config.yaml
n_head: 2
n_kv_head: 2
vocab_size: 8192
norm: "rmsnorm"
init_std_qkv: 0.0519
init_std_up: 0.0519
grad_clip: 1.0
dataset: "wikipedia_en"
Each number is 50 + 15 x the weight over its row's rms, rounded and kept within 0 to 99. Layers, rows and columns count from 0. The size before them is the row's rms in percent of the matrix's.

# layer 3 attention value, 128x128, rms 0.301, rows 54-63, columns 0-127
090:58 42 66 53 50 37 39 37 47 55 49 59 85 51 70 59 56 65 41 53 80 23 09 53 25 34 54 43 32 49 51 67 61 46 69 60 59 51 89 24 26 42 64 66 51 65 69 68 66 36 50 48 70 64 49 67 51 60 59 45 73 47 54 42 10 41 40 57 63 74 74 59 11 53 45 45 46 46 37 78 56 46 46 36 25 41 38 52 29 57 67 39 61 57 60 36 23 40 66 53 43 17 54 60 57 52 68 42 45 41 56 62 46 61 58 45 54 23 42 59 51 40 55 62 30 45 37 24
108:51 63 63 30 15 45 45 49 70 66 30 46 57 65 33 56 61 76 52 59 70 45 52 58 54 40 41 65 48 35 61 58 76 48 51 37 25 38 28 17 30 46 61 37 34 64 43 42 68 50 39 66 30 54 41 55 36 47 40 44 47 40 56 52 13 61 74 52 56 48 53 68 56 38 61 30 52 42 50 34 71 32 43 50 27 41 48 45 32 30 47 44 38 76 33 25 58 36 43 59 74 34 47 32 43 36 63 15 53 55 58 57 54 88 28 46 19 46 41 79 48 44 51 72 22 32 35 31
100:58 53 32 61 53 23 43 59 52 69 61 55 53 41 61 66 59 50 69 56 42 70 48 35 36 27 43 64 63 53 29 50 79 42 34 44 25 53 37 39 59 44 31 64 29 41 33 48 35 71 48 58 57 57 30 43 32 63 44 64 39 40 49 51 35 58 38 51 67 65 62 03 29 36 85 47 45 44 36 53 60 53 45 18 58 50 56 46 71 05 62 63 56 54 65 65 62 85 44 55 48 57 68 62 37 45 45 49 74 50 50 27 26 40 33 60 49 36 23 57 63 68 32 68 57 28 80 37
094:18 30 52 38 35 15 62 49 44 16 31 45 52 50 42 68 66 29 16 27 44 49 64 42 31 32 54 56 61 46 54 45 41 46 40 59 51 62 74 52 56 70 45 47 42 48 56 41 42 52 44 38 52 47 57 29 57 18 56 48 61 43 61 72 68 53 52 40 41 66 75 43 53 41 73 43 49 45 45 55 43 56 66 49 02 72 36 58 32 26 18 27 49 68 55 54 48 38 53 54 35 39 58 59 46 61 42 69 60 72 37 62 76 31 57 49 23 56 64 38 29 90 46 43 40 55 35 25
113:54 58 30 29 45 70 36 61 64 58 38 61 43 56 41 35 56 38 68 47 67 28 36 34 75 65 52 54 63 23 61 31 33 40 51 58 89 68 54 63 40 62 63 24 57 44 57 41 54 50 38 40 49 41 48 39 55 48 49 54 41 74 60 36 45 34 36 50 52 58 39 56 58 50 53 50 56 55 41 41 53 60 80 70 52 75 37 42 40 27 51 32 50 23 48 70 17 34 72 30 56 20 57 39 64 24 73 64 57 35 30 34 54 29 77 57 32 48 34 60 22 08 41 28 63 55 66 66
097:45 67 62 47 49 34 16 55 66 69 34 58 69 41 51 39 47 41 49 56 49 69 31 37 62 45 76 14 29 48 29 57 72 45 43 38 66 49 59 48 19 35 32 32 52 48 48 58 61 48 90 48 64 32 43 45 35 39 35 45 37 34 26 54 56 36 79 46 56 37 55 57 23 67 35 56 61 37 52 43 32 82 49 63 39 69 47 59 54 45 78 59 60 48 54 55 58 45 26 53 52 64 47 66 65 50 46 62 57 28 55 44 66 53 58 73 48 51 58 37 44 40 97 34 57 58 08 26
095:70 57 49 69 54 25 67 54 25 73 43 60 41 58 54 73 29 53 47 44 52 53 54 58 47 47 68 56 42 12 51 47 26 45 60 50 48 43 72 71 89 69 51 48 48 44 53 35 31 61 39 46 71 57 48 25 38 88 33 40 44 62 48 74 50 51 52 63 67 58 32 56 45 50 62 54 31 49 41 60 46 40 49 50 03 19 42 44 57 56 57 30 59 77 39 44 35 63 24 47 51 60 35 46 29 46 59 52 66 57 44 67 25 55 63 54 50 37 44 63 65 14 55 73 70 43 87 45
102:52 57 39 40 66 54 50 69 52 69 54 41 60 33 58 47 50 35 77 35 34 62 34 46 56 53 48 32 61 47 23 53 57 44 24 43 34 67 66 29 35 21 48 20 37 57 57 60 47 34 57 55 59 36 61 32 21 39 37 30 65 63 52 31 65 54 48 28 70 71 29 68 70 85 41 56 55 60 37 22 75 75 37 45 41 45 20 83 62 51 35 60 32 44 74 67 50 47 57 62 54 37 34 59 47 64 36 48 41 70 67 49 67 46 34 81 64 39 46 40 22 43 50 39 65 30 32 48
100:50 47 54 51 36 71 35 51 40 21 56 54 70 68 33 40 42 46 30 59 57 63 31 42 48 50 69 45 56 42 36 51 56 31 49 56 44 37 55 43 58 56 09 66 81 46 64 46 60 48 63 68 56 59 52 50 44 26 35 59 59 35 52 77 41 53 69 69 66 80 61 61 59 40 63 37 74 14 68 27 57 60 56 83 85 62 30 46 70 36 65 51 71 32 68 45 66 38 61 74 60 61 63 68 60 66 33 39 64 27 57 66 40 63 64 28 37 52 30 54 51 48 55 24 19 53 61 57
097:60 56 61 66 39 29 53 51 41 64 58 44 67 15 45 61 24 45 24 26 54 41 66 37 53 35 56 65 99 39 48 41 46 45 49 42 63 45 35 63 37 48 84 28 39 43 59 25 54 50 59 44 36 47 53 60 49 27 47 52 36 83 47 56 41 61 57 49 34 39 49 53 45 50 73 20 35 69 78 55 71 55 61 56 32 38 40 76 57 39 61 40 71 40 57 35 42 67 42 43 43 58 44 33 52 45 47 47 66 68 73 82 49 13 62 63 41 33 47 62 52 44 24 24 34 29 38 37
# layer 3 attention output (transposed), 128x128, rms 0.277, rows 54-63, columns 0-127
091:45 31 69 54 66 67 29 30 00 36 77 40 67 46 72 52 75 64 39 36 75 34 37 65 80 47 54 65 39 69 64 39 46 20 60 58 36 39 78 52 57 64 79 59 33 51 46 96 59 68 32 65 48 40 63 59 78 58 46 78 54 46 66 41 38 43 62 51 44 40 73 35 38 54 48 49 68 59 63 61 42 47 62 70 28 61 73 58 38 65 52 26 53 49 20 60 56 44 65 54 48 48 51 47 59 47 61 45 55 32 49 44 33 39 50 55 26 44 46 43 56 42 45 59 47 52 33 39
114:74 38 18 36 27 50 40 48 52 55 43 24 62 50 46 27 63 69 49 41 58 32 27 72 69 57 60 72 73 43 57 57 82 40 59 45 41 42 61 26 45 58 61 44 62 73 59 46 53 65 38 70 43 21 60 58 36 43 55 55 47 68 69 63 40 42 66 50 43 47 80 57 45 59 48 36 71 35 56 39 73 54 48 65 13 49 60 50 41 29 27 67 59 52 34 29 57 54 40 64 54 44 66 45 46 41 78 11 68 65 28 62 63 48 75 74 31 48 46 60 56 50 22 40 51 44 39 20
104:63 36 24 38 40 59 44 58 25 47 63 34 34 24 80 40 48 33 56 56 51 41 22 46 20 44 50 48 36 53 36 48 77 31 44 56 60 61 18 62 70 29 49 43 39 14 53 57 55 93 79 39 35 43 07 39 46 33 43 45 17 49 45 37 42 49 57 60 52 39 64 23 24 36 47 68 27 46 55 42 60 70 60 48 38 57 69 50 53 36 69 62 65 57 56 26 49 53 68 40 48 37 56 30 56 44 35 38 43 58 60 34 31 41 59 47 57 65 38 79 47 49 52 36 42 51 61 44
103:43 32 44 21 58 75 23 38 65 21 51 44 84 46 41 53 56 43 40 28 63 48 59 42 72 42 35 54 64 57 65 39 16 65 52 50 31 41 57 51 80 47 44 40 57 70 40 27 69 59 37 32 51 47 46 34 20 53 28 52 54 33 44 40 57 55 51 30 72 41 42 68 25 42 62 58 52 38 62 48 46 46 45 48 45 49 50 40 71 38 49 45 58 44 73 17 59 32 51 59 32 43 46 55 55 66 52 75 36 66 58 72 48 13 26 58 40 62 42 16 70 79 31 67 59 28 37 39
121:47 37 64 15 47 45 48 54 68 62 33 81 49 32 40 13 64 51 67 51 62 46 43 28 59 55 56 65 33 36 56 04 38 52 33 51 67 69 93 59 38 56 50 35 56 46 58 40 51 57 41 41 42 57 81 47 50 36 55 42 65 40 71 32 22 68 39 53 42 70 44 68 58 44 67 48 67 14 38 35 52 52 63 45 67 70 16 45 64 43 62 37 40 34 61 61 17 40 36 59 61 41 82 35 59 36 55 72 51 31 34 56 31 37 42 44 54 58 52 64 49 48 47 60 50 54 56 66
109:39 53 59 75 53 24 35 34 60 37 44 63 67 64 41 38 64 28 66 65 65 67 53 80 60 16 56 29 65 59 48 52 68 42 47 50 46 60 35 68 16 54 30 36 66 55 33 63 72 34 51 58 33 38 59 50 60 37 51 46 63 32 56 77 31 39 54 50 20 42 51 44 39 71 57 55 54 32 39 35 28 35 49 53 39 87 84 54 55 64 72 34 49 40 47 66 41 35 40 43 42 45 38 51 56 53 43 48 50 38 43 50 34 51 51 70 44 41 76 17 49 78 37 22 61 62 14 62
098:57 32 68 61 53 30 35 63 26 58 47 30 37 71 57 64 35 52 50 53 61 33 44 53 35 39 69 42 70 40 31 66 45 36 57 60 64 41 76 61 62 78 39 39 55 26 56 39 46 87 39 27 51 49 27 53 80 51 28 23 47 59 32 57 37 43 49 62 49 71 32 60 18 55 34 45 51 49 69 68 43 57 52 60 45 39 41 48 36 36 51 69 51 69 44 40 32 53 24 62 47 39 58 68 37 01 31 72 42 46 54 76 34 34 41 40 65 35 40 64 75 51 63 72 43 35 69 38
110:54 53 44 64 61 46 40 53 48 54 39 69 45 45 52 41 78 54 53 29 62 58 55 60 47 32 50 18 43 35 41 73 52 40 48 28 28 57 61 28 34 28 56 42 60 68 35 42 31 51 43 48 63 61 60 62 45 55 81 26 48 24 29 67 59 50 44 36 43 51 31 33 60 90 74 62 56 47 24 52 56 48 61 55 31 62 32 82 58 58 50 29 37 46 59 45 57 52 80 43 75 38 31 27 43 59 22 37 33 20 58 54 08 51 45 56 62 50 54 32 59 47 38 25 84 50 63 40
103:58 35 47 37 59 60 42 45 48 25 45 60 87 75 40 31 15 27 53 65 40 76 35 29 46 60 67 60 74 61 29 48 33 38 67 61 39 37 43 55 46 42 20 41 59 55 86 47 38 30 53 46 51 27 73 36 41 24 36 68 63 49 76 61 55 58 62 69 73 70 56 42 54 46 64 39 72 37 79 45 46 53 44 69 44 78 60 51 62 45 53 48 42 34 72 44 53 50 73 61 48 74 38 60 21 49 48 32 78 37 60 47 46 45 44 56 35 50 43 58 35 29 31 31 40 54 27 48
102:45 17 58 44 17 47 57 73 32 37 50 61 55 17 51 57 54 59 43 59 75 36 41 54 26 53 54 16 98 35 58 50 58 58 57 33 51 45 38 38 42 45 53 46 37 47 57 63 65 43 52 42 49 76 62 60 53 54 53 63 66 70 34 37 42 69 28 38 48 43 53 68 45 57 60 45 52 36 48 53 55 58 61 39 44 52 22 85 71 31 74 61 33 51 60 26 40 29 40 40 02 63 61 61 63 26 59 38 49 39 46 80 52 22 47 55 47 38 50 57 79 59 47 52 34 56 49 39
# layer 3 attention query, 128x128, rms 0.311, rows 64-81, columns 0-127
095:43 62 62 63 44 57 54 46 18 52 64 76 37 56 36 81 57 51 32 70 60 56 70 48 55 59 37 51 27 59 57 24 54 86 66 71 52 45 32 41 19 81 57 47 35 56 51 47 61 34 34 54 31 43 31 32 37 44 20 55 43 79 45 72 50 39 42 73 53 47 41 61 49 67 42 28 46 42 55 63 38 24 43 52 46 35 78 37 55 27 50 32 44 45 30 48 54 45 42 53 41 54 51 85 58 71 47 38 30 69 55 48 76 59 41 91 39 30 41 51 66 72 62 44 66 66 36 48
085:44 45 42 30 39 57 43 55 53 40 44 33 75 35 65 66 09 53 50 54 21 41 57 52 44 48 57 69 54 63 59 62 58 50 46 55 62 55 22 73 67 59 61 38 46 43 43 69 55 44 49 49 78 76 53 54 89 27 34 64 66 22 40 45 66 52 71 49 34 49 69 28 38 56 70 55 56 50 63 54 68 69 38 68 00 65 43 32 47 78 55 26 52 51 62 36 41 50 47 33 31 50 60 67 36 53 46 52 33 59 56 51 27 60 59 43 19 48 42 48 65 19 30 34 28 61 58 39
098:59 55 61 65 43 67 56 40 59 48 57 39 60 61 30 62 59 39 36 47 27 65 59 84 29 52 37 39 45 46 89 70 47 90 54 57 58 30 44 46 54 67 60 38 35 39 67 40 73 05 28 70 38 67 43 15 37 35 43 40 42 82 50 15 73 58 38 53 34 46 65 54 42 57 55 33 44 37 51 43 39 48 41 47 78 38 70 36 66 41 56 32 63 40 41 40 71 44 63 51 30 73 65 55 58 72 52 52 42 53 51 36 51 53 50 28 73 46 28 28 45 72 48 38 46 52 62 50
106:47 49 65 61 56 52 60 71 42 56 29 55 51 47 36 38 48 51 64 63 64 50 61 02 76 28 53 40 66 26 65 16 29 32 61 57 21 57 53 20 39 38 49 53 47 37 52 60 68 63 67 28 43 42 66 46 34 46 60 60 45 77 60 51 37 58 64 59 55 42 58 37 51 40 09 53 54 85 46 58 36 44 51 34 42 52 59 33 69 44 38 53 33 44 59 52 54 34 45 72 34 40 48 63 48 63 61 44 74 62 61 65 86 37 56 44 28 90 44 24 25 55 64 34 45 57 44 40
091:46 28 32 78 43 11 22 51 60 41 35 48 67 56 38 36 56 81 37 48 57 37 40 28 45 53 28 61 48 49 48 33 54 41 54 38 37 60 39 49 57 47 27 86 54 29 60 55 31 72 45 65 34 55 44 41 51 62 47 46 49 33 66 63 54 48 43 31 57 51 78 55 57 35 36 71 54 66 69 41 42 61 35 64 53 54 39 54 56 60 66 65 44 52 38 49 35 26 56 40 38 71 83 71 47 31 04 37 49 43 60 75 38 55 47 35 23 50 42 43 72 30 19 49 48 42 55 15
107:53 48 49 26 51 55 49 31 49 38 69 42 46 54 39 55 60 42 52 42 51 35 69 94 15 56 41 28 25 49 69 55 56 63 70 85 42 17 54 42 34 67 34 31 38 53 59 51 68 32 13 77 52 74 42 19 53 26 42 39 56 50 42 38 62 46 75 49 40 23 43 51 50 47 58 62 40 58 52 47 49 38 24 42 68 45 59 53 58 62 75 44 74 59 46 65 45 52 34 29 37 50 53 90 50 79 20 58 66 47 45 57 44 27 47 43 73 44 65 47 52 64 50 45 54 62 66 50
098:44 38 50 67 78 59 30 42 66 38 56 73 50 14 46 51 56 55 58 27 66 35 42 60 41 76 26 34 47 57 62 30 40 51 59 29 22 60 73 51 47 23 49 43 48 21 51 50 62 55 42 44 50 54 59 35 29 41 65 45 44 66 66 62 24 27 53 49 52 32 57 55 52 25 44 76 45 70 57 44 32 44 34 97 60 34 22 46 27 49 45 37 53 47 37 58 32 48 52 46 65 30 51 70 65 45 47 63 75 33 52 54 66 47 34 31 51 58 61 31 60 15 59 85 66 58 44 47
100:51 60 60 39 55 61 84 59 45 50 41 29 35 38 55 51 51 56 27 66 17 51 56 50 74 48 61 32 46 59 49 47 41 61 49 63 63 47 26 66 68 36 72 37 35 43 19 38 60 60 76 38 53 50 16 51 58 27 29 65 56 61 44 32 40 57 70 84 69 60 38 60 38 51 39 16 43 43 43 45 37 58 58 80 63 78 32 47 44 75 46 75 71 43 48 37 48 45 45 43 36 67 25 40 67 22 61 61 39 64 41 56 57 77 50 48 46 37 35 58 39 57 46 48 57 62 49 94
109:56 51 38 59 36 47 31 42 72 37 44 41 63 55 36 54 53 55 64 47 54 59 40 26 48 56 37 58 78 29 54 44 38 55 47 57 53 70 62 51 30 76 54 51 77 51 51 71 34 47 69 30 23 47 44 65 52 39 33 48 63 51 53 28 77 22 18 65 83 72 61 48 67 47 38 32 47 46 49 65 70 63 68 34 56 52 62 62 45 32 78 32 53 50 44 68 33 40 47 49 65 42 59 33 75 42 61 35 58 52 72 48 76 73 42 00 86 43 48 37 43 53 53 48 53 18 60 43
104:34 54 24 41 63 88 64 43 51 45 56 46 49 80 68 44 46 81 33 54 32 35 47 77 46 45 51 77 28 80 60 59 30 76 50 60 55 55 39 67 45 53 46 62 55 59 57 54 55 28 61 29 45 21 77 46 37 14 32 72 69 48 64 57 60 28 42 56 58 48 55 32 36 63 45 49 54 35 49 49 55 51 57 47 59 18 42 55 67 66 38 55 51 63 77 50 57 27 53 38 45 71 50 48 37 49 53 37 29 39 41 70 28 74 38 50 82 17 41 42 61 62 31 44 65 40 53 33
092:34 25 39 31 49 55 33 44 66 58 42 37 51 54 83 50 72 55 51 24 21 74 61 78 78 63 48 66 56 56 41 61 73 58 51 30 38 84 64 73 47 69 58 47 37 58 57 68 79 43 49 75 58 59 29 56 36 31 62 60 33 56 55 69 52 47 24 54 44 61 44 64 40 50 49 34 36 40 40 62 43 74 55 60 32 60 68 48 64 45 45 30 44 66 59 48 43 47 43 24 59 55 64 09 68 62 35 25 31 39 44 59 25 47 75 45 70 54 48 56 36 61 33 35 74 60 63 57
100:19 27 64 44 39 40 65 83 41 92 59 63 34 89 41 80 40 58 51 51 35 61 55 30 52 54 60 38 30 81 37 65 47 42 51 81 47 71 58 50 19 48 54 63 33 55 58 27 38 50 44 69 40 41 61 64 69 34 52 69 69 49 54 49 29 57 69 43 55 69 57 66 30 43 38 66 39 47 58 55 54 57 56 66 57 58 46 61 49 45 70 50 57 39 56 43 59 53 61 42 28 46 35 46 44 45 57 14 34 35 28 53 78 39 40 50 40 53 24 58 25 70 43 42 57 31 74 34
116:52 47 75 70 44 62 65 43 73 62 50 50 42 66 27 65 43 21 57 50 36 70 64 41 59 45 80 40 16 46 62 78 52 50 58 72 59 65 44 42 53 53 54 41 38 57 45 55 51 51 51 62 59 49 50 60 92 59 30 65 71 22 36 31 56 48 54 55 22 40 69 42 38 82 65 41 31 20 13 21 49 53 79 38 48 55 33 43 53 40 45 55 43 47 51 37 56 40 71 37 46 46 38 57 40 69 55 51 44 48 40 27 68 94 33 60 34 65 40 39 62 37 73 48 54 68 48 49
100:30 13 33 25 66 41 64 64 55 47 25 70 53 40 60 41 37 45 46 65 43 51 11 38 70 43 38 76 52 59 28 19 36 34 46 31 53 76 51 65 31 42 48 37 36 47 64 60 45 62 39 46 56 40 44 42 59 55 81 34 78 32 77 69 39 79 66 59 69 48 50 19 44 39 53 24 34 50 52 53 41 55 37 52 42 44 46 72 70 31 46 39 53 43 61 41 39 37 40 47 62 32 22 50 26 44 51 51 50 35 19 35 52 34 37 74 51 43 44 54 33 47 49 32 70 42 43 74
101:33 47 62 52 51 67 35 60 46 58 43 51 26 58 51 55 52 47 77 71 45 54 51 47 70 46 71 61 42 40 40 35 43 45 69 62 46 36 81 43 30 52 53 40 41 40 78 27 53 50 34 35 75 29 38 47 57 41 61 61 77 38 16 38 49 57 23 38 50 57 55 49 44 50 50 21 46 52 27 12 63 24 56 58 59 52 41 59 53 48 50 26 24 27 43 48 56 42 54 41 37 31 39 59 57 68 62 35 36 36 69 54 34 68 32 34 35 51 30 52 49 70 59 25 72 00 52 45
097:56 32 56 49 75 55 65 64 37 53 52 47 42 64 54 40 28 39 52 70 74 41 28 58 36 57 42 40 40 38 76 15 73 33 51 87 80 21 47 60 30 50 57 72 46 40 46 38 47 83 46 54 47 27 59 40 45 39 55 49 76 44 67 72 38 64 30 52 54 56 77 23 53 46 45 61 34 66 51 53 52 34 56 75 66 22 47 53 65 51 54 72 62 67 62 39 52 51 37 61 60 38 65 60 40 71 54 42 80 73 60 26 35 51 46 59 35 20 35 60 65 77 47 48 53 44 26 43
115:52 44 30 44 37 43 46 39 37 29 63 36 79 43 47 46 34 58 49 58 29 41 43 62 73 49 27 68 73 34 51 73 52 56 38 82 45 28 45 45 50 53 47 38 40 25 46 40 48 76 38 72 58 69 39 48 47 67 52 85 44 30 67 37 40 29 39 54 47 26 60 46 49 32 68 26 51 34 53 30 57 68 43 41 65 50 47 39 32 52 63 50 62 49 34 40 44 45 36 43 40 35 52 44 33 45 53 82 75 76 55 81 31 80 28 25 35 48 74 76 42 47 42 75 50 57 21 27
102:41 70 46 26 71 48 45 66 39 35 39 37 35 58 42 42 49 60 68 51 39 61 45 24 69 30 62 62 30 39 50 61 27 39 48 56 70 31 51 51 61 53 53 53 36 37 55 85 09 87 44 56 59 55 69 57 46 42 37 62 63 50 40 21 41 67 32 66 43 65 43 32 52 64 31 15 43 28 44 48 40 56 37 64 52 58 59 79 53 63 50 63 82 61 51 86 19 50 44 73 79 39 46 67 54 75 73 61 53 51 53 54 52 48 45 42 79 41 63 58 56 43 44 45 66 46 34 38
# layer 3 attention key, 128x128, rms 0.285, rows 64-80, columns 0-127
096:60 49 65 61 55 38 50 36 58 43 74 64 50 50 33 49 54 72 76 41 71 50 38 40 44 30 62 33 34 67 55 35 66 58 61 43 71 65 37 52 62 41 60 34 57 43 40 44 40 65 65 27 57 30 46 32 36 73 62 17 62 32 66 54 32 69 56 42 49 55 80 78 25 25 47 75 60 60 45 83 56 70 54 41 22 61 66 47 37 30 61 50 55 51 60 48 36 77 57 49 64 67 65 55 57 56 61 31 53 39 41 79 57 22 47 52 42 68 42 54 22 39 47 38 30 39 67 09
076:44 69 65 66 56 59 54 45 55 63 59 34 29 36 48 32 54 68 47 58 61 59 60 81 52 79 25 83 31 38 71 45 18 56 45 46 47 41 57 53 52 33 49 39 51 75 76 71 39 14 66 39 67 65 16 44 36 73 49 59 45 86 54 49 50 33 56 71 39 36 53 60 67 70 55 24 59 52 60 52 40 48 31 37 75 37 39 28 66 51 38 49 38 40 30 55 41 27 60 46 88 35 39 60 34 64 61 72 54 55 42 47 70 34 56 39 68 67 36 40 58 47 44 58 69 49 41 45
087:35 56 49 38 29 51 51 75 38 60 44 61 50 99 48 53 49 45 41 49 49 32 39 54 56 46 81 46 64 54 39 34 67 66 71 72 30 53 35 53 52 52 51 59 64 47 36 45 46 53 39 54 44 75 34 66 74 18 41 32 62 22 40 35 33 47 65 37 55 51 45 79 47 21 44 57 49 57 54 34 55 39 57 52 39 38 53 41 48 49 54 51 73 49 55 21 59 52 56 76 30 33 52 41 55 41 65 08 38 55 76 72 39 44 27 85 47 67 46 64 43 72 25 43 58 76 29 35
092:64 40 57 57 38 37 91 48 66 62 57 46 70 63 17 34 68 59 60 28 25 54 51 65 51 42 46 64 58 59 65 67 52 61 38 46 32 71 30 76 73 58 75 40 61 67 72 54 59 49 30 39 44 44 49 24 43 26 76 33 43 47 47 68 50 59 50 67 48 44 47 56 26 18 61 44 34 45 41 61 36 50 45 55 53 44 53 65 43 18 44 39 68 28 60 47 36 64 49 32 21 80 45 75 68 54 58 48 83 56 56 40 48 22 39 61 62 52 64 50 36 32 61 47 61 51 27 75
100:49 45 47 58 44 74 58 47 49 39 41 36 47 42 23 30 29 48 59 45 53 50 50 31 38 24 36 55 71 61 52 60 72 39 69 35 48 63 76 55 67 60 66 49 59 64 53 50 66 69 54 55 51 39 59 64 79 22 67 61 65 51 70 84 30 47 68 35 73 66 56 16 50 59 53 47 54 62 63 61 71 78 59 32 14 56 60 37 45 25 44 48 51 33 45 61 54 60 63 45 66 48 63 88 58 22 61 37 82 54 58 38 50 68 17 57 38 42 48 53 80 48 63 67 39 66 42 36
091:61 72 46 72 56 60 80 35 45 58 67 43 40 72 57 21 75 47 37 40 28 45 56 47 39 45 66 35 58 62 57 54 55 99 56 40 48 28 61 51 50 60 52 49 64 77 91 41 09 43 60 45 55 69 61 48 33 55 44 63 30 40 47 66 42 44 35 51 42 46 45 56 36 48 55 36 77 37 57 54 51 49 39 52 42 24 63 47 46 22 58 61 59 39 47 40 38 49 55 69 49 99 52 47 58 40 75 51 70 45 71 73 58 49 47 68 57 43 67 49 42 30 30 52 53 63 32 55
088:60 52 42 56 54 46 45 42 36 81 27 33 38 31 41 52 50 38 54 14 41 33 26 44 51 69 36 36 48 39 45 57 72 45 57 63 43 57 38 31 29 43 35 73 64 24 52 58 28 34 44 39 50 29 39 32 71 16 50 65 54 35 62 42 19 44 65 60 70 68 50 50 33 55 49 47 17 43 67 37 33 57 61 67 40 64 44 42 44 49 40 56 82 50 49 80 67 53 13 40 19 33 46 28 49 58 48 31 67 49 35 70 53 57 54 65 25 64 41 37 23 31 55 46 59 66 48 48
100:84 50 36 51 40 66 33 54 38 25 51 19 66 50 40 79 67 35 35 58 68 64 64 57 51 46 75 67 83 61 44 47 15 53 75 34 77 71 43 52 40 51 57 70 54 42 53 62 19 61 88 58 41 44 49 47 66 48 51 52 61 47 66 31 49 60 55 42 60 14 63 36 32 27 41 56 44 59 41 32 56 52 51 73 40 55 45 31 59 53 43 62 56 54 42 30 76 32 28 31 34 49 25 53 26 40 55 32 62 54 61 48 37 43 49 58 50 63 46 59 78 23 53 56 41 57 26 62
104:62 61 16 19 51 76 35 44 64 20 31 85 37 43 48 46 33 24 48 61 40 46 54 63 60 39 36 58 56 17 44 37 39 31 47 64 35 70 20 18 34 60 44 14 65 70 55 43 40 36 51 51 78 63 13 55 65 58 48 66 74 51 69 47 34 60 47 42 56 42 68 36 70 30 67 28 41 56 50 42 50 58 38 54 59 46 55 09 61 47 51 46 50 58 33 49 33 55 36 66 59 42 59 50 32 40 59 43 27 64 47 66 68 50 64 40 48 36 32 44 62 54 53 50 58 52 36 39
108:38 32 65 50 38 46 32 54 47 39 42 28 25 59 49 44 40 55 71 60 52 45 43 30 63 54 46 65 53 82 46 36 49 76 63 51 39 51 53 60 48 73 76 66 24 58 31 43 49 20 43 61 58 44 28 42 49 23 29 56 75 50 77 64 32 68 70 18 29 46 35 78 34 55 30 71 54 15 48 66 73 65 54 52 80 46 74 38 57 49 52 41 69 39 42 81 39 57 53 64 37 62 59 38 47 42 76 42 50 53 55 47 35 85 51 64 58 48 31 56 63 40 31 55 52 68 58 48
105:62 38 51 56 45 60 48 62 51 42 53 57 59 60 53 48 23 58 36 45 68 64 62 48 66 84 36 71 65 45 40 47 12 62 69 39 22 36 54 32 45 66 24 89 41 50 47 67 75 59 54 88 56 87 39 31 41 53 55 49 38 47 71 66 46 37 52 59 67 45 45 34 60 57 73 60 76 46 74 49 41 52 60 25 65 53 44 39 43 50 42 64 72 44 54 46 57 47 72 63 44 54 46 53 25 73 24 35 31 59 35 60 23 46 37 32 48 48 29 64 40 52 45 32 63 49 76 79
112:43 16 48 47 65 74 63 89 69 46 42 28 63 36 51 59 53 47 73 71 33 21 46 66 64 66 37 38 63 48 69 73 79 54 50 45 51 50 49 53 34 24 65 37 77 36 50 35 55 26 52 59 47 33 58 65 72 59 63 66 73 45 44 50 40 49 64 48 63 42 68 58 65 46 29 50 49 68 45 33 69 64 54 55 49 39 53 31 25 61 63 62 51 40 52 48 65 55 45 32 60 41 36 37 48 16 51 32 56 57 28 75 56 60 24 50 21 78 30 61 51 51 37 51 43 48 79 22
111:31 40 48 63 49 77 45 17 60 56 19 35 61 68 46 45 22 53 68 45 60 47 78 45 67 62 55 66 19 81 54 65 66 42 50 34 44 64 61 36 76 86 38 44 35 61 50 38 41 37 35 36 24 37 45 72 69 62 45 50 34 58 54 60 63 48 25 40 50 28 27 46 59 69 24 76 61 45 20 35 41 44 40 48 46 70 42 34 48 66 10 43 37 59 38 76 38 46 39 43 47 26 34 50 60 49 54 58 50 48 42 59 68 68 37 45 72 54 50 28 53 64 46 60 41 53 43 50
112:51 52 05 47 68 48 45 61 39 42 58 47 71 53 58 47 54 59 42 67 72 63 53 44 46 63 30 62 74 93 32 44 18 45 38 55 46 63 16 56 55 51 35 42 38 79 55 51 51 50 63 36 75 50 39 48 54 44 62 36 54 30 56 46 41 46 73 53 62 34 58 51 59 73 86 55 65 30 63 41 45 53 54 29 32 35 72 73 48 39 37 49 53 27 58 46 56 42 60 33 72 34 50 46 43 58 61 47 53 33 22 19 40 28 39 60 40 58 41 38 27 53 73 45 10 43 51 76
112:18 72 56 36 73 63 47 57 62 76 52 64 48 74 46 54 46 45 33 76 63 75 74 51 43 37 71 44 55 64 69 42 60 56 44 47 59 44 75 48 40 41 59 43 47 61 71 33 67 31 31 42 45 43 76 40 17 79 39 60 66 53 40 56 44 68 52 37 33 29 82 63 51 65 42 23 61 30 50 23 57 35 45 39 56 54 72 55 37 54 37 44 48 34 52 77 62 82 64 58 49 49 19 43 41 58 42 46 43 44 56 48 25 56 47 61 37 37 49 70 44 73 24 52 84 71 39 60
110:18 64 55 51 56 51 71 66 28 51 49 36 29 42 34 52 83 46 30 57 24 53 48 51 31 55 41 48 44 47 99 45 90 45 28 50 47 68 49 41 72 44 55 47 69 35 53 54 42 71 51 55 54 41 53 75 40 55 33 71 56 47 70 51 49 40 47 33 44 35 50 18 48 52 53 18 44 66 48 34 38 29 24 46 54 37 60 54 60 37 44 54 53 09 40 41 67 69 58 29 76 65 33 39 60 53 56 51 74 58 64 38 51 86 57 63 52 46 31 40 57 68 54 66 62 47 53 58
110:74 73 62 62 37 55 50 32 54 42 30 78 81 35 59 72 34 49 66 68 68 35 55 54 51 47 32 64 43 46 38 78 33 27 41 58 39 35 08 37 60 62 38 51 75 29 56 39 59 64 51 63 68 73 28 58 38 73 58 46 65 36 45 57 36 51 31 54 48 40 40 48 13 45 70 34 58 21 65 61 37 52 44 59 47 82 34 61 51 48 46 36 47 47 44 52 35 45 60 60 24 42 30 38 44 68 66 69 60 48 55 66 58 37 49 35 42 36 77 68 28 22 62 36 34 54 38 49